Part of a small language model's weights: 5875 steps.
Each number is 500 + 40 x the weight over its row's rms, rounded and kept within 0 to 999. Layers, rows and columns count from 0. Numbers have three digits each. The size before them is the row's rms in percent of the matrix's.

# layer 6 MLP down (transposed), 512x160, rms 0.0809, rows 170-227, columns 80-159
096:569438439515535470511523522494510549414534484519501455507569457478550586467523510496523461461489550490421489454480527488532438428557539490522549497457485488460496497489494514452433505564516544488462440528415512549465534465521477546506447487
100:485547490435445449462468443545515425513453513520442467554473518513439510507536450497491511487463494490443509530454442424486496485510493513494476450421482522467458538583445436438467542439534465491497454510438525500458489493496484463477481503
107:536464468455491487475472515523483508489501506470475565501507455469567483510489369490510505517483389525438488470496514544460426503507446477561457515555462543471412525513520499531483468436494526604505493479488478462501547528519536499477452504
105:487472472509455497559481518573501473441530477433524526544531495496505476493483414469529533518465472523542526525540566500527510525567525489534521479496459507477443513452528479558478542442558522477489489445470539536493380502514454528501496488
099:501435524481508452483445504551470505517462433497430503449444511477523474558448512511466521488460470504568549532497487587540530518457523484516526471536557539473434520531551476459519453461501515502492459564510526564483411556502561427508451516
098:498507528530469477547518495532511556429512397533494461462408502424399505484522512452556531481503511536494535534538551514487490466474543504431539367546515525471480523510404524512559471523454435532494498466476494498522517512494464507568480473
100:538461446552505507470560457546543586426520524559473469477523482499500423464526501531509507491498454523398473539470575474451542462532510484495579488525538509437505470513442498462514451530562494515486552477551454500524483491487562557521574490
090:499501418516563483527492553430453511506573444522507527568489475483552498499509505443470450501486539517488519495508477518558407438525547449546537495401525532530528512501524459465541544481473517450483570533426519535493533471501490516426546482
095:536427518554490517470572503574489521404514465522527469516504516454511435474453464561516513551459449465508512510547511461517510530497414540537495445524479593557528470472439507429525466475466555504494482524510451512585518526507518522450553505
099:519484539492473585466528530468448519468515443476582559527503575469493472439523516552512525491510512466493535549498485530495540521589483547458495532502518503461447440535470492495458526547491467574531505434548583464468472493472559479564378515
106:499509464518492477491587521568490516565554531521526483454428498540437524529483488436464561475471509505557523514490440505535547514495515474493528497567521524425474545543488505493495506552492512463500384452444466486468437445503540539545550437
095:474523535529508441479555548540524443559504518434542485493470486486477521461542465439561468420506426501484472431474423539440529520567606492507468535596539541526443568508557564481416438496513515533508428533538529460561504547503468501507486500
099:503509519551449519536459448488473521415520539481529548601514492468492522509542491493557512522480479462472500525457494488522474495562514489498504599435463521463510513519535569498535575498440534454453497517443515504493448423465536497552439482
096:560494525524550466540487571571482492542580492555449538468498539481525427452482504461491489462447504522460470544482513576605540541524551526403458521530475500496522521482496520588442545524516562522522519543497577495486530526479538615602505507
099:521523561518515505439493456547386411487458468490461488536549484473528494437519507528509490501544552501517547516499510510450530535497453494496506541463470541478509493490470487551467521496457496429493537550495484492467466506432472512513514481
097:519566534489508416507445495507520543527489465503476520511523532447529536591535535520524453479496501500538542486448574516496443538424448585523510422508495448476527550473422461560482496528446532422534523492477490537528486501527542543492476496
103:535532491476492529441556474540483555546464483524486447535565483437477538439491480494524456454487496476493485498512469470494505476472428504507526489597568492434504535614503496516539502483423464491460575525551478561445598509526532526562530481
100:564539606483545489455498520537460528442460528540580530483505475445542478449511503478469545484513440512469489513458496475533572448458478507467420502553467455477523506563538566456536537541508478499403520480502526456554459477450465466469472461
099:469540606496408473478601510456482453460529480528495485513445499519552533466462562492513472611537520514504428516453555571487519537521410503535469526454463576517534506458482483525506523510558495451519561486527515463495479560491444555495490516
096:533482526533473501474524540478502472527524486525548551461476443498558486506441548531579492409463465517520471476506512487510497485549505506542452473485476572456481447438510580542482501437437478494515481575480484522532497481500579458459456469
101:496554529462490579510505549470537500460521576519456439479459518490492546498507622519445471469483449492506469542484458504437408523504516498505500485514476443525517472511454480612481503472489624509552522461534542551446530547511454487528496512
095:537462517483473505449539505533414442483543521549472567431473483459491457521471517500454523509442534477433562473559495513522526472513541533479519519564437490468499492578463480515454494459538546541572505457476556545516571482546479504475494476
097:516541415538492568514520493486541505517467543536518509477478516435512496466543484532447569509473522466502461470489448499445444514462469488538517486525444516549450475513456472503544506458482497488461538483509523456482460489494495404521521572
107:522519434524595529504560574446530489534542475473528489481592565445533496535514581474473482421451523494472558507501496502485486483472483494509512508464483461503531620582556501521525521534374514481451513476522537528523529470499485496506510541
094:512542513500530532488451478511521452513529555500510494542503519442555480481549471623513515484535487410504549504441536511485525468492535468491470510478504464501472421530512521443534519488575432513456481520563480493462524518508487369562448459
114:437527496538519465456510489519569534471410479508505510536513540494506563476466524499500515477400485539501522529523528570469519471522516439512516519504481452464498479509579474505538495503481443499566484478520482428526532464573467484484546477
102:495477498504477493534474461536444523469523382467513427561556505504550457489550443474470489526542543521418479501468414436467496485540443472507600543506467496428518417530408468457519554437583462510499500468521470453515530558483473494508493531
100:544435522528437546488555477461544527508526510475414435461451500515554468477477483474434498457534506431439441531549532485480527460447542451469465463491487430517495536502460461582519506510466524564522596497563518414479469478543506430455409509
094:456488472433531482485510462549510446442509477551471495536437494548502497480511512490524469503476509498501477441556476449454497498463532550531439540523534573448559524586437457486512527530511525609501528484487529470481502543567469554500444517
097:489493443479460527505522429513489546505457502397498521513591485533535512493469539548518560552540457462541545499556525459478512475442414513443514550552504505549495426474482512500525560482463490498548496468487501522549534445454547528516460503
108:463489504492454587514529489464453491543464471509495549607513484527513408464489521526537504556447536545550527539443472558538424548510485531577441511524475504514482465519512483485488512479454528542502541522490432555565528534556580624495470502
097:513514448529528530552486520467511537519497471458486474488489495471540543463544512437492519505497533508489526541541576460457435511521559528537591497497481414509511488516563536519448567510464510409466516530500529463558485516529567587466522493
103:451510408507356443473533496587411442431581509466500539579462548491500491418464443488537501478517482528465496574466434512529470422507439506460525530470492517513497446491533551510500495477516502523533498458557529457464531416530529482528487503
100:511483468482508491503501508506486534557508551474518389451510459409441524516496512444493473468527455497471575556484410510483573521492521469473472469517500496543427459521529462500480450534527472487441523500455472514528534463564498471481565562
097:484461477499562544427511525460534438489467500495535453517431509435515483544523465515451515490508453476415546488520489501536533526509472564462560551503442478502519432544447504533533580488527445528424505491471553512455517510512501591526520448
091:563496444458558493540508522536501498485490579542457535427422483486460504438584443496551486522546451465510524460505549407523562458554509471465453527507440504514563484517502491483527501514498486479493471439494467534476493494416523538454515519
104:514450562465464520463518485506527419449510479484578503471525504480479522520488448456465529497488525452488505563510527485464528422488524548482535524500538513530569579550498478531522507455674476531474498556581499493498485535542547457531497517
094:520518500426580567417537487493544460503504494482440508527539494510471503512478457495560416572437487452576485492459468475466400530539506507501547475495502496437520530420501528533479481487422475517542506497469479568494506477434536534479483477
097:530435517516543485532565481507567450497499562509536492505559473426480451492482486524552538457396559567502527528546472571468520572449532548475588488478460475554531545528454510516516481459454548480488471506463428430500466461527478442582473527
092:458471500528441492531500456486455474484496503508475492457453442527500471468596526484526580455455477412470516518491442464452452459533479591503440497512453448535540571512482499539503501450479497557489471452571538470525559492416517507401531531
091:464462566547400450467461525473506530487391514580518512512469429512486527555491496527542470503503452518536567503522433494515504487518477539494472460486522515470447524455452510487532457473473517557434511476441498493471413472574395494457429523
098:483448513457547492509532587479513546498455507476493512528474512494398423489545459564408441466461481506518530460514611418550474478512531566541518532532487475509483521561504442518502473500508482522510517440500481521509404482503471508495459521
104:535451470535528432531553539521527498481563526459477520545442434546508510463470492501517525456509531520507536394484461468543470539492523547506469496535515458467514605423550488528497478423544513477532476510465466539469447429493484499499483567
100:501498568512594491505548530508464595511461469500496518505511440520485499494519477555462539479549456453550469520503577486459525513494512571555552538522595506553444496545519479526545437529549460540511544451492482527553486447522499489497524569
100:496548472502458452538488511513517546531519512463474505510472481466455471512490503474456452526507578500550432533471436500460512478447499464507527497509603487523481456552450498463454452427486473523499517470548492507500518464510527484497504511
097:513532430464452477507485521474499472435566544534510466505512493501467537478553418438522440516476455510484496451530471474497549431487426545453531434600538476501510482551410477501495518408477504557495526456452506476476492521473579532490509473
096:460518503515482541513452511479483526544449477498536578486578480496459541515487572515456485518526462549546444499466484486587483409552513523502547517447483597525518514462526516465526569527471510501511481531517524514537560508459551496474451534
099:565530455449526484472485523484529547590540536436529489545515509518529411522483453480522476460571455458472500581496466458507513519480469493535511490462529507563452491486485587522563547527470469495512480585491489455505506491516489479573478519
103:458458489491524505520481449540493513472517497555550361462481462513476486467579500507565523600522442497474518611530419500396563500509528572534462525460463539498544496502514439495484419562511476500478493519507471497491476522467486517513489482
104:526552512519463467503533544464536456513506481567410458566540486497443469557518504387487527489481517550480507485472517494414495479525519565456509586572491479527485511473491532472494429455464463461478469452550471527506467507479425542511492519
094:492485506471519537437524454477441439470437439446438507543480455489522511475505409471490605527575500533442474536499439479481532471515575455520565546475522444477454540537460564478507534446570469546473500484494503512437517521556494487358513492
101:591512440512468486479569467471483471572473576484520515497461465490410474547462503528471486498441581474565470535435480452519508535507525590510464483514533505504550550515468465491492495479577520531484455540495522443501479483561409462440435544
103:435541531523486491428492511499516565514571427577468417486543549409465553469478440482529499482500484518498434464502512509426510505559536474506508520567551527449533523499499516565473482483527446534464492510470454492482510530514551482601464508
097:459553581496447443512463492540468526525487543602499506530463488508485550500537531531511440574421484480549445552526510509546491481535396541438531460510482522502496479457478406444536529490556440486485485429478463450476551554518504538576457512
105:495549552532463457484508482524513445484585461513579463514524470524509504518523575477459484520566452472527521506525539545448562513480483482482491539462483416559504486497440483430478486541549387450397561428459460518504500520464537491490484447
094:461484600508515572481553552520464516596532556444546438461557512495550489508513435503454536496567529462538454519447536481492513482493540459497423527531566494490463551469575553456525526501542485492488523509500503482522478485494510488495530474
102:482581449487451491444509502413571511451452547538482451462491496574552575467514448489561447569500493530503431445568513482512487436490488473481477486550570514516554601580492411476472455547502525527470454503503523482555526530455498523461528508
095:505493553524367531487512436531497475491484407519450558529506507579450510389490490526484530510498460481502514585550492499530508543520465472471493475502502521503544506490480485451479509483560459451473534510502503511518405542424476503512478480
# layer 6 MLP gate, 512x160, rms 0.0831, rows 171-228, columns 80-159
101:459500441433531495449481422562425468528530507520555435487424469553454474459499430481437604484556559540407505534454519475546476454545525553544484514438476546561426465525446487542433524515507496514528527500501513476470529540494506513494467498
111:546495496493550472514457472483493508572491456502555558523431492481488476498517487568517512495427422528497551500517478520530463595522501507527451521512584451566521462466470474548413464473464523573491537537550409553515445521453525430529481469
105:528487467518458473481501470478446495493494457433570566532506558515475494534539447566493460496478447484516466497564530490449496499505466511517474540566523529453558460492594560462475477467503503563461503482494524492489513498433539458507454601
091:468471526521471473524545542542455488534553480512517491531472514500536534490512504507446485496439493526466500529572499460574514416586440514472446529496521515464569469527529545532464476495572531500530478514402570514522418505490507465550499581
096:514461536483473577485532445478516494483489491525460515452391556498534440481560475502478475531497514481508483487431423522528512623512468518509529484505497582458468493504511502501547550530510499481553437533553550457536502459469528431591543527
107:534549476525487488466429467494557536471478448484448480505525456520486471489513460437538581531481528500517490431480554504546461453488431468521474480540559533572452420512487460524569586492589494481526485525548477458500513514464493520485515491
085:573528501521523479497497587571512504579395481527450476548527523509473477471529479531530516493484555475522562539437461510445435549448529497496471545493456566518412550484475559551520487506517441583422488522529515515498487550503475546500486600
098:485388481537477589496451470495475485573459509540497499516472424430494481458563432549482538515468432539487504508496517481497539516519423532570481468462540548560549395532520477483471500487449523467494534458507548476559536506522532441508515486
103:537548519523493558503433434522548469517494456543512435521529567507580506534553502536449476566501476454489502473509517564499504512453493551533621456479509504481425475578554459489510484518459457450501492515513512474541489506548581491540446502
106:524437494517512462561542495482582551571499449512508551499511511508505475538481433476526514508528581410518456499522501522462443541562487583504516501513520473491466465512568489543518512516553472524514433461554477474501503539524495502508510473
102:437529502488476490552476530461521500506522491522469533458498533505557471514508481460496502511419567457401515526529600476448521513502486505514570491427492464464453513544517477566465517481544417427481500493476454557509489505526555524489559512
095:493493559546544439537382508524515481451567507455517442500441438517492532504497435471449442553528540499510511528484503496494466511479498508523528516459572441559440556498472494475497489449508517541527499464525430500520501509480556561547529536
096:538522498489477533547429483587468448467501492447533472514459479455483497523496432484450560513542489474544451483501496383450465524422458492438483498531496512580555499412523500494512541468537508488462442517535433416522545521474427486471453461
103:466467508492553520545470555465509465499500467508500514527532466518522548583508491447445552417489526443448519470436555484492435542517478502576563444477491451498494529536541490571451551487516509455477494551493459482432479545529517577534419478
092:500406485460509477409418436485494515459489539500494555471454455489472486553530465525470415546530455542473540385435557482508494508423451518505489531429488458526477495479522480521570470544521466419467401496501527419467535468462518483453546562
108:467456513529569477460474474500493531475512556497494476500455470505487526553482472460487545508510508413429502462527546521490475386446454518487534458490444444545537538509472493544464449519472574508506464462456538511457466489555450521477546507
104:587485454554508559531542517474528479557503553474403476516518494491503479556580521452404484503442492501476541485469493492424466554468501511509494510530470520471491436542463500510474505388490508558523543399561489520520536559538563448461482514
105:560509482531613495541492463412551444464523464438471515505452527477567482540542425524497523469438487479555537428540542509442495478472509479551472584571459496502455460515538562565545512488492467548571515547479394542498527493537511502509436492
092:499484444510495511441485486500528501480519535503561445494480485495498466548462480438426519525512487388548454463542508450440510450595470540483469535443519426557526495517539540525484528512530492475543514487509488590395535509453528502459457553
110:557512463446529473502452479499498508438497442474523482521448509486531539445549497436468477588457460519424561514496521542503454508607499487526469496511478570463499447479521461496518501436561486492536492518522489514527467451491588559508491527
094:492493398498519467502531488516467518515541524523525432432474533506475504563540418533474514453444431475518546512595477503488494498550522521469500498479507491465472507492550476463456486425460515535523445517536506530547494544452505577537447519
101:588463476488495516503465517554570503490513465519462557540486465525517555458536469474528500476537480488499472536482537565480479526491473527518485432503494559471472456561465470476527455449506449495500464420484504479439529461529457503514439504
128:434418477552501484474463509583504404455478539465494599541457474496510473475517446479491504544484460438492450514495517492564514475508536553432431514432475485493468478505497478552477475448478510498513463504473518477457551525446557501510447479
096:466527521567506524420494558504445493487546483513522570501502513503452425528560526513457520505494406453498486493509494509574529472471464515444461453503570492532503409467509526529486447481510461528547393439477506592529504485493468428469442533
107:562539424547492501497568547564477526500466500545560521526490513448554566505518442508457562557466520459487467535523466504524533503518459524507469454510476507540521472540591518564458453426446477442531525539482473523480510488431499527545480552
105:492459515526520533400466458486469489488503540467450467522482490479439512538527524504448489524526490488459507476518541478520504531460430526523490503503537529533449435488540509473492487508471446489637462448508487450464598518501524473465472480
103:478457464489508529526570503534503456496476516547563530562447533480444515499418463492529503510481522528488512559529405548578488427585503527469458540517506497426481530516528526515498497468459451475515384452497525552498465518471518509535485528
093:523420528501505481568545462523434531540505515509502466526480453546527528520491443501470450582535466468495496536467530452503508499559442584512462437478487431506514488529556469516491480523486509535525521568416540557474563454456545530523532523
092:471464474431515508567539558573538515494511473502522477521546496504554539537475548540516530447517437530465522502518552486536489516471459522472462538486474429526467458478493518545520504494457530511459492552469390501454427491492523464558527512
105:535405493501508502469460507550507470483539489513483497577505504459516436535605457478437552556482537499515509562495500491521500461406452545527492495491570460507456479497492458549500457472510502545487501486548373527523526526540555470540520463
091:484446457572473449414455425514495510489520517529478456448483490492490425512504460510485598592548545474498519594481463498508520435537438580543545536455513486478438506481583471495482539506555557505519493493441503491470470500526526524525526547
099:471454488523468488425435464504533470480570534473559554543494510501506506529454478556454464591476513505516544508473400513564520460529466572535491540437573541478482503523451512492422473450513492487540503457444576523522537491490531518496436462
100:495477446460473486492447492437447447398528461510556470482467534467434588565523466433432538499510516497451484433472515507549436518449524552593454498470496465480453516515532454518500449469587457584561485544491499514509504581455530547533530503
096:549517464436495473488520506494509406473510437476529463560448585428468502540587402488475490475508395485470538522472525483475511510465448556517474524476477526566543419515543512585569527483453513485455398498481511539465487544488403544490533542
098:493462462502450508436492510493431567516475458474491576548440488492457448561511434570505540561495482552477493454497537486473497456461468463467424486492494473537486567497532480525505427424499490462524542517410576485547511465492490538479478482
106:498458542447444424476533536498505492479480501547572487475471503454519407519531455481454472593419511443449545477479535515468581515449496511504550505494589453449482493539507512541463524544562474527481468466503490504501571452540497540539517497
093:540522506548478452420495416517506463475467442512541463543445576564484500590436443528496472484471468487446506475562506491470557510508498483496492505509458544470545446554549490492554499482503538484458402592481553495499498523536506554527525450
097:545454533501465499483506497485516507528518479433529451450472473493502547596504471497470449455491474483498434545593477532467497484448501465511473551530538492474531551470534477447524487508520531436482430547475500484491512451527557565553505487
098:523525515480469466487459572564475499476532494462450493550457515498466438419535473507572479471346507430505447506440513573565557454518521542502492524510511520462521470539515482521444498457500542490448482468528463496474463468567522499493459543
090:552500540460464477479415512563505538488521454537483510477440426546437480466497495544512494523489407571548525518475424506501487526478517518457454567471485524565536460506462482543504489510506490453506456537491514483459460562481430528465599476
100:472472509581522512544541510534540506446565478528510536551457473469537469480503477497514485492541484541471484564542512504507485521514475537467555474530577473591499492578475482518514495518423508523515451471451395490518550476561529486466507544
103:482496496603509552523509488490567523436456482553601571535448497444496485538488509508486517484462502525484492525511490498498497469507540490468530515489436519511455593581473407592571428509435463510527503486491507482468506474539578454508507465
114:434445500435515549524519473440480431523547487471497502586497513537543518533474485467460562543473498433448494423567538508566463483436501599497515553468484493457447450488575489524489515473517518505488487444479502526523535518467508511511495555
105:558466573495459508496478492508528511519513514510460532514474449405474497519516455430522487535484558479457509522482582530512503562526530482554482470449572471423543499539575402560557518474460504484462476534492462560441507442512580468523488545
104:495469508544499419513499536486499492547512501522541501534494496484528534573435467404508488493562571523470439437475433484548467485465485571488472512465565499499556463533560443544549457509530521497562463586439523544529548512493512574472506545
101:543482470548582535413509506510489541435579486427505517484514450563519467531532505554449571518492509525478519501450534436502423509504487581553515530474523453549495456494472551508516579506514486546521564571478484484480550478518481527474501444
099:513430430500566500572536442495502501563502443499484517495435537486532535552502443530538552516500440465440499372468485494470502598611493559547498504514492463455473514507535481478484498441489505507518467502513469574556549505435492485506466526
098:544480520473481564491543508548448501437518482536475410484519430518497485507539514449505452565468498524464537575490502481428505532490447515538478488409511589504442503516455497495475510421535484492532545475485480484533511404501500488588527529
103:523449541503486600531464638580449489433475471434539470522512477470557565452489493520437570533532565493559461475467466500515492524494496472450537460473518448528536548555526473543604505476471533547504511502516501457465480507491501509497489508
101:518551499544488549558505552476534448463568456519467492524508430419448503508527485537534546444490490481441450420506558464482506471477437535412404516530516513496437530511494496451509437518520534510553477530451498536514518466500450551556444516
096:534434538615501465459447432577495558525495483552528452463484523508454448503510478476505459518514559489486479529513531563482493567560442561440476518495458486522400507498513499488446536459583446538510520493517554444552478504460555457500451542
104:530455518541618453535517486511566476528439530452517538570511488490483480471557457455493520466483518469492516489570513530533533478465494545462482440505502455514455446537485466492472492563453494468523492533554541557480536502555438573449467562
089:492484513515513461441448480577467561504458479538489458570471511522561510540466498538470552500515419489482418537510541502532459502553489477482469538474434491580535480441541462552538511587549477486468519516524488535445527489516523521477408485
108:468539509557504463487512414481498470551517454481519476580563480524530486505552507430473517440426493401500558489475496467517453488462506492461579464493557550498395505490489480449508550425496466554493481515470390461514529533526489549482485505
092:552515502566488473485476476528481518427485445491471538441514482476439462516501546464466541506478363534479512545547453508478459466504478495514482451501570521528511428566433556555545521467497552478468461453475543453553560467455483537500477495
100:460505514494449414522508465467468528481480547488457562456460472511439482476498450539504604488524483452512478530564521593563494495544479530520504536557551493531497532511518523496464452426512535440497501477530464461580487557473526489494523502
089:473527478505503489485556500546559495550521545500519580558480508485541438520512469573525480552451446502515565467462537505464487648465568438502505570486474523497517489540466522586526484454535501496500525487467506536514463502525496476443477496
087:464482453525543554510467466491560494538593476462462494480522531539486511492425492464491496510528446503381580476533539486621483486537527566456447475486472448470466504547483495518432529529452526531511515528546433476493473562528520468439484534
# layer 6 MLP up, 512x160, rms 0.0762, rows 171-227, columns 80-159
098:500472490537480406518564604483498462466480517525420526517466538553508527476509480519572518493483577412539483464521455485517540499471524478450523561515531548426478481517478606486516529476558498542524490550471532553526565501432472406480464506
108:490511450484528483454396489490471570504523465454580536535561485526553526512499492488463513542488514508467491520530505460483475547546443454539451530446460551496541431489454476497517435512592511492403570513515547573524473515532531511495498528
106:493417458444496500491572511577429532517485530458507475586447530566624466504608543523442454465537504517458573548477556527491546488476523475471492491574494573451519485527537541497581544527561526483426521511591565517560585463434538493512493516
094:491520482522521485467446419456559506511487476422496539408464496464475480523509521452503473567521530506516484515467484508449472500469501535467564540491546440487502569506492515432484472488547541532518513490573490416485475518515501555482547466
099:538514497476534487569481575518429531474517520413532459510486525452548483488487508517552480438552478505501503493570514487480470509447530543495571578530492450534525486483525444518479466512432585515464484478456488506557496505520545475512521427
104:523552494471522549497557476483539426479456497520595525445456561458555480463514494516488517507519459453467484445483442486435509511546502480552540532580433463509525588454541492502439503560494533592537518412541414540471470523429555554505499484
091:476527544550466547561508488507509458434477537432562498518587451486546452517536507446460555480494468416537464538529462513505492539570524484489545541517465558493562422544506524557510526448582501492527483449466584561491478487545535550526518482
099:497510490519529394554512571460531524488495527545475447472493531535506550539466506438461526453478516540486394495550507499509554471520563484511563628527518467470461502439515471503512454523537470519491462522458470506546503480532510547528468451
101:496548485547554549495468521463504512501525519474482483514495519489424470522490500498465558491508587464458647533562494561505491451502458572476515483475471603536467472521490456455523613506466432458499485479476560452479477546548547534486471526
110:484424587472517496519567517542536495532551469499512473579418449546492495481539486533526484541496494546523525568538475463579477556505526520496555542492434486497409509545535511558524480471477488494490501491522464509530528465584480489560506534
098:490536563533451557550426530443505545505483555466442554539545521517564526431474516503494512474548530502515489527538472546492488465542532605519514511452510515575515517441518550519534543494519505540500499530505521506494487473540532479486496491
099:465428470508514435473433552534507480535525525459458497449462564490492475488559466400485475522473518532448523458504423561489494496415497527491459463534423515537453514525487550485421471509570427523456571557436515440514507516516597509516528486
097:486427542472540500538496530476484539444504478487506481538473480483557437439492434549489491543534487498493501528504499495571492556464463520465523505545449457554480572436442477413538363498478527532523474506534465504502583477446440512511493474
100:516508483433474559492503487511470438569466504476470426473545479497517529568483415559510448493504475504537456471549512468433485495498498456485486493511586470466468513485468441537508465527525528520413440534448460446487475480506479491506425475
094:483500589492526484507450488473498506425490444464420509506498573509468580496543459485468543525553513482504452460428526507463438489458458509487533534463432515521507527488507536499533511539525517512567557473468533441519525496459428503480496477
102:448460478504506573506550452519489462518556500455438503537494464433489493479560480443421474494548431486513504499566478452515534501463419480526432538509495526553461549451467570495487586504570538447565515497472509469444523525469478469537489490
099:512494398504523566537574570534504505499452528449504523490506515461423596514493454506503547524555463536539465472559542437463546471514490462476407503553459517431484461457480488454492388474497523503463494548520470478539524514488444454487518560
096:525570458517501577556481469431575458597513490512519467467541477500617523555482437512495601567507445470545480435558556502476510559473509515533505471512445523533435442499537528532540518531461449518577510522540425550524608488533479450431476565
095:500539574542483388462501443487474497526534499527493501536508436454516483481485521528485516482499526529543442527521467475530502523475493471527517505516425389472464435490504504477455427496591525474471479512512481496477446593534481521461510479
105:514524480466456512510475487480483491463430501507487509530493471506522584482454545531453509540452446505448508462534538482471436582544507475477491458481429442548507416477493441448583455456456483538524472487549528513439523490579461497489477515
093:532475569525520526462512573510515449441520441465505512539502498488579490471508570505501419517506583507444554520458513512508493489525479509534480529455475462542496557489442524536479511461521543423509545433430577544489520389550508515490550496
096:543505464521503485502533535439502498473552474497514530517519549504487513485489580542493469476477496463563447472559469498482493497519515627468539514454502427451473499510473449501481420454488507517528527424546442525500531449476510476558443509
149:513540469490525538548555556378528550540545482504536442498534545449518551519489588473473462415477556535478560474498546503482488487533480455561568485516511443470544540531560500498517529531473474448489545474574476500487502464535461572475581490
099:475460538499413562429564523445528503524518424568522530503491517512441489504467500524507517509517384497451487505459526482534448480526499583495538502522443492459484464584482457546519447463439491494620506532411555532559522448569470488459522557
109:546519528536454485544469593518524548435534509439524480520473475512496522485428588488497534496443527485495534499492485485503524497498506409440482478504539489432513411502522562523528488456549511482504585524422601460480511488480420482531563527
103:483461529485545543505501509450531484445551445504530492490476492433603533395528548473521554494476497455463519542439470398450479503504550543496523494536477530471532518564525504516510505505459523610494517466489499558462464440565554515444535507
098:476484491473533504484474466489463461474487538488513592447539545526512528491506491496567536385548433557513466463528461492483465543500454495556489460478552485445455539497475603470510485436480432512550478462500515528427483545545432460520549519
095:478481453414460427490450517542506461492558498441498497532522457491515495467514503586512466557438558527568562472496438521483502471529526496462491514546567517483532461510519434534450485478502501494498451528478512526513537471488446547541503449
100:531501538492468447509501549539470498446537497520534471538432476478438490504496546477595529430484568492471523534532532465506571581540476475444434487552484527501541480506472521461473485501485527473476471499454529449486431474486590463497493555
108:536506437411530465612425529513459498531461445476574459446530507504523437546524485509566491511517496509530506510510517510478491533528471475497468562527472518546531537468513488525581517455460461489488509538503444561460538469531543552468571521
099:515444495482500478474387500533509528455386489464484508509505482425500508547443527509562514518524434519455471476517521609476457464490544447476555422522462512511529419515528558493494531536468521597550544454539492548570560520466453468490519535
106:526471423534481515521523508551536458496520532537480489552494479491458550531549514542483465474495540467507548527514443423538514564560497518424441528385462468471516481528539504537485468466479460500515420508509471493533475507524540522512508422
100:527504470417465545452498487537533579484589458476480481534514472528473511483498521497504488459468479541468521471472408534466568465499546445511441470498524497513548530481522522510539528525538450542498522492451566568505510496450506376509610556
096:496519511461521560396460576505499491480472461487475571522528482539583468516541528487480523394485536455480513514493483557457497505558512510538461527441516467521436538531498454493459523555563518512467516522526562413560558425502560492569449522
092:573519542457542481438510516439466514545569509532530447476541431474553474403441499437467479501496513476492501513482468497448515480575485506504531483491558528481458407502542538481464510471583534574551441537488481495521451459495485553556509527
105:506534524574455465588455504511544468548476455446453471499560560443464481516476552489533524496547549491515478412572453529457436459522509526432500545454498494467515490529469494513528540544529496534384519478490562482542507626467528491498475519
095:524511502447505539531575524494473546524449508513487451376493534548524557477542536529555566476526491507463552551444525481541430492504507502476495502488485505499417524491474498481463564547442529531470555468449501442511523473494480534491523564
097:520511546563502549469476525503510579514536477514505599539497504517530519474502564549545460528536463445525485478435503498427503528550505421519518506485453455486516508510584524492592527469477480530455459491511486458509487423516509469514501529
095:471428517513430533494500462501438458481586517487433507491513516491453562491535516557445501551601495517420514456481461416504513530539420509499497472506516562500500521484433473487545504510503524458483537467427524532475559489436509509501478454
092:480496461443465530495514471472510476531504474471479533549479498499552516467507515472496441515491543490509437495533464491523440437514470483529566522431489480460510504504540508484488507623481417450600478533546417508478550518457467438477488466
093:534457439451487549501480530454438467511517507476494534491416597471480445532526489494471485479466646475553534460512496575531550463542503501467489541509555522404553466511483505562531471501485559566438530460531530519488463481446480445498532462
103:443479518465506462534534501519534483577540533523479499507451508487562491447459501537512545442520519483465576541564483497503508528571448510520447529448517527484527509518488553490518505507442600454432479475505492491442457483520494489499571517
104:528422535477474560488542537480496612497522500535534474525473510500481431474457471506512420477511504511565494498481542460483491417473521520508522477508521548496492495515528439483504440519526452532597448475498606534528511558420533584431495532
102:496487521504474478506506475534561511491474502474460447494471553539526529542551510523483511521508419458475490570535509430497488465507427555520512552573542522508504493449387560520494476513504485533496415478463490509560501474481520465448524471
099:495393540516489467477472527539548521482474507537537506527550498437484533540535527528487505445468454488414554573510526593482471518568546500518476539557417432493446580478528499502491461490487475471457537513562507443541418545550534440406532500
100:418495512575522553543513489518451475477471508537511471541537498441552546432542456451492536528522483503534526503415569472496517564462469513539537471457454510594542455477525492498546495443450495511497514500528420453476556567516499495519408483
100:523466563465432507491528433467457514508519521503587557451423505482526548511438473544457515541481517504565476493507499543447531527498507534550481506467502454417549518562553516458504445501521492491486522456541537467527533416456519555513531557
101:536513490468554497445475486518518497460417515467540510465510547459486482492498540488443511459471530496536495540503570464504490536489461426507500452461530490450480445551542453449473452481507451500502508491473502514563497439454540534494511557
106:465525527485525500578531484467460547523452608527467465583518458488483521530532489498475524510510450500511490521472466528504517492421531483548515444479416588439489510562510512537435484512556448395440525451456498486543513493446513526489516484
094:541466477448515454428523544557564532483521550511469494492485478542455532427524490441531501495455467527434378466510475581566523554475528542567533506456521540471559517480567501522540518437410498478516476418494421447509469451495433534472544503
095:456513426470499444448497520507480499438514486525508524487471507413565486454547510474501556544475584515550484568524507516389487540498580484490551518456482480540538534539492507477573439560500475529462484534498532459477545398490469480444501489
096:508500550535553473533499536523494493450521581521436462449505517521463496481511521479489467463459492494527556560558437439516483504526507547501525491490457498503527530548527492531432510540485441559517573508490428530558501539543625451521500531
096:457491565469480460452459524497555432493512470444540544516473557531555531481501534591492526468479476426562582497513453553586512493493569524486496490495476501479497512525517455490501588487412545389470516458510558515522529473512551560498520495
106:530465452519427510492503455482546530552486545550532494434520557485478582488530534474561503467405455464527408626496537492463521493534500538462526517574478484434470504464592581454430493509477464562500497479470457438496441551453504447554455494
092:569535570586474544463541546504503479512487570485469499473517430505497494487469499488494577523502444519541542544511520480477487463562465441426472488552530546454550457505495544485541551509570474421529428480407480557517509525501503536494449541
098:497526501523425517484521459511394560424573419517457487494538526470535473532474513499459543491526572485556517476450521523466439512531534505593490501520522528562497493472578471494515498493496429517536520545496535501448512507589519471514545493
093:547448484530496539505527502500461522517558517472561474498490445526464519483478525462482496553502510531502541460476501434519532481365530513549481528539485472478543412481531499538537507477470552532470537508470509426452535488530413448491421549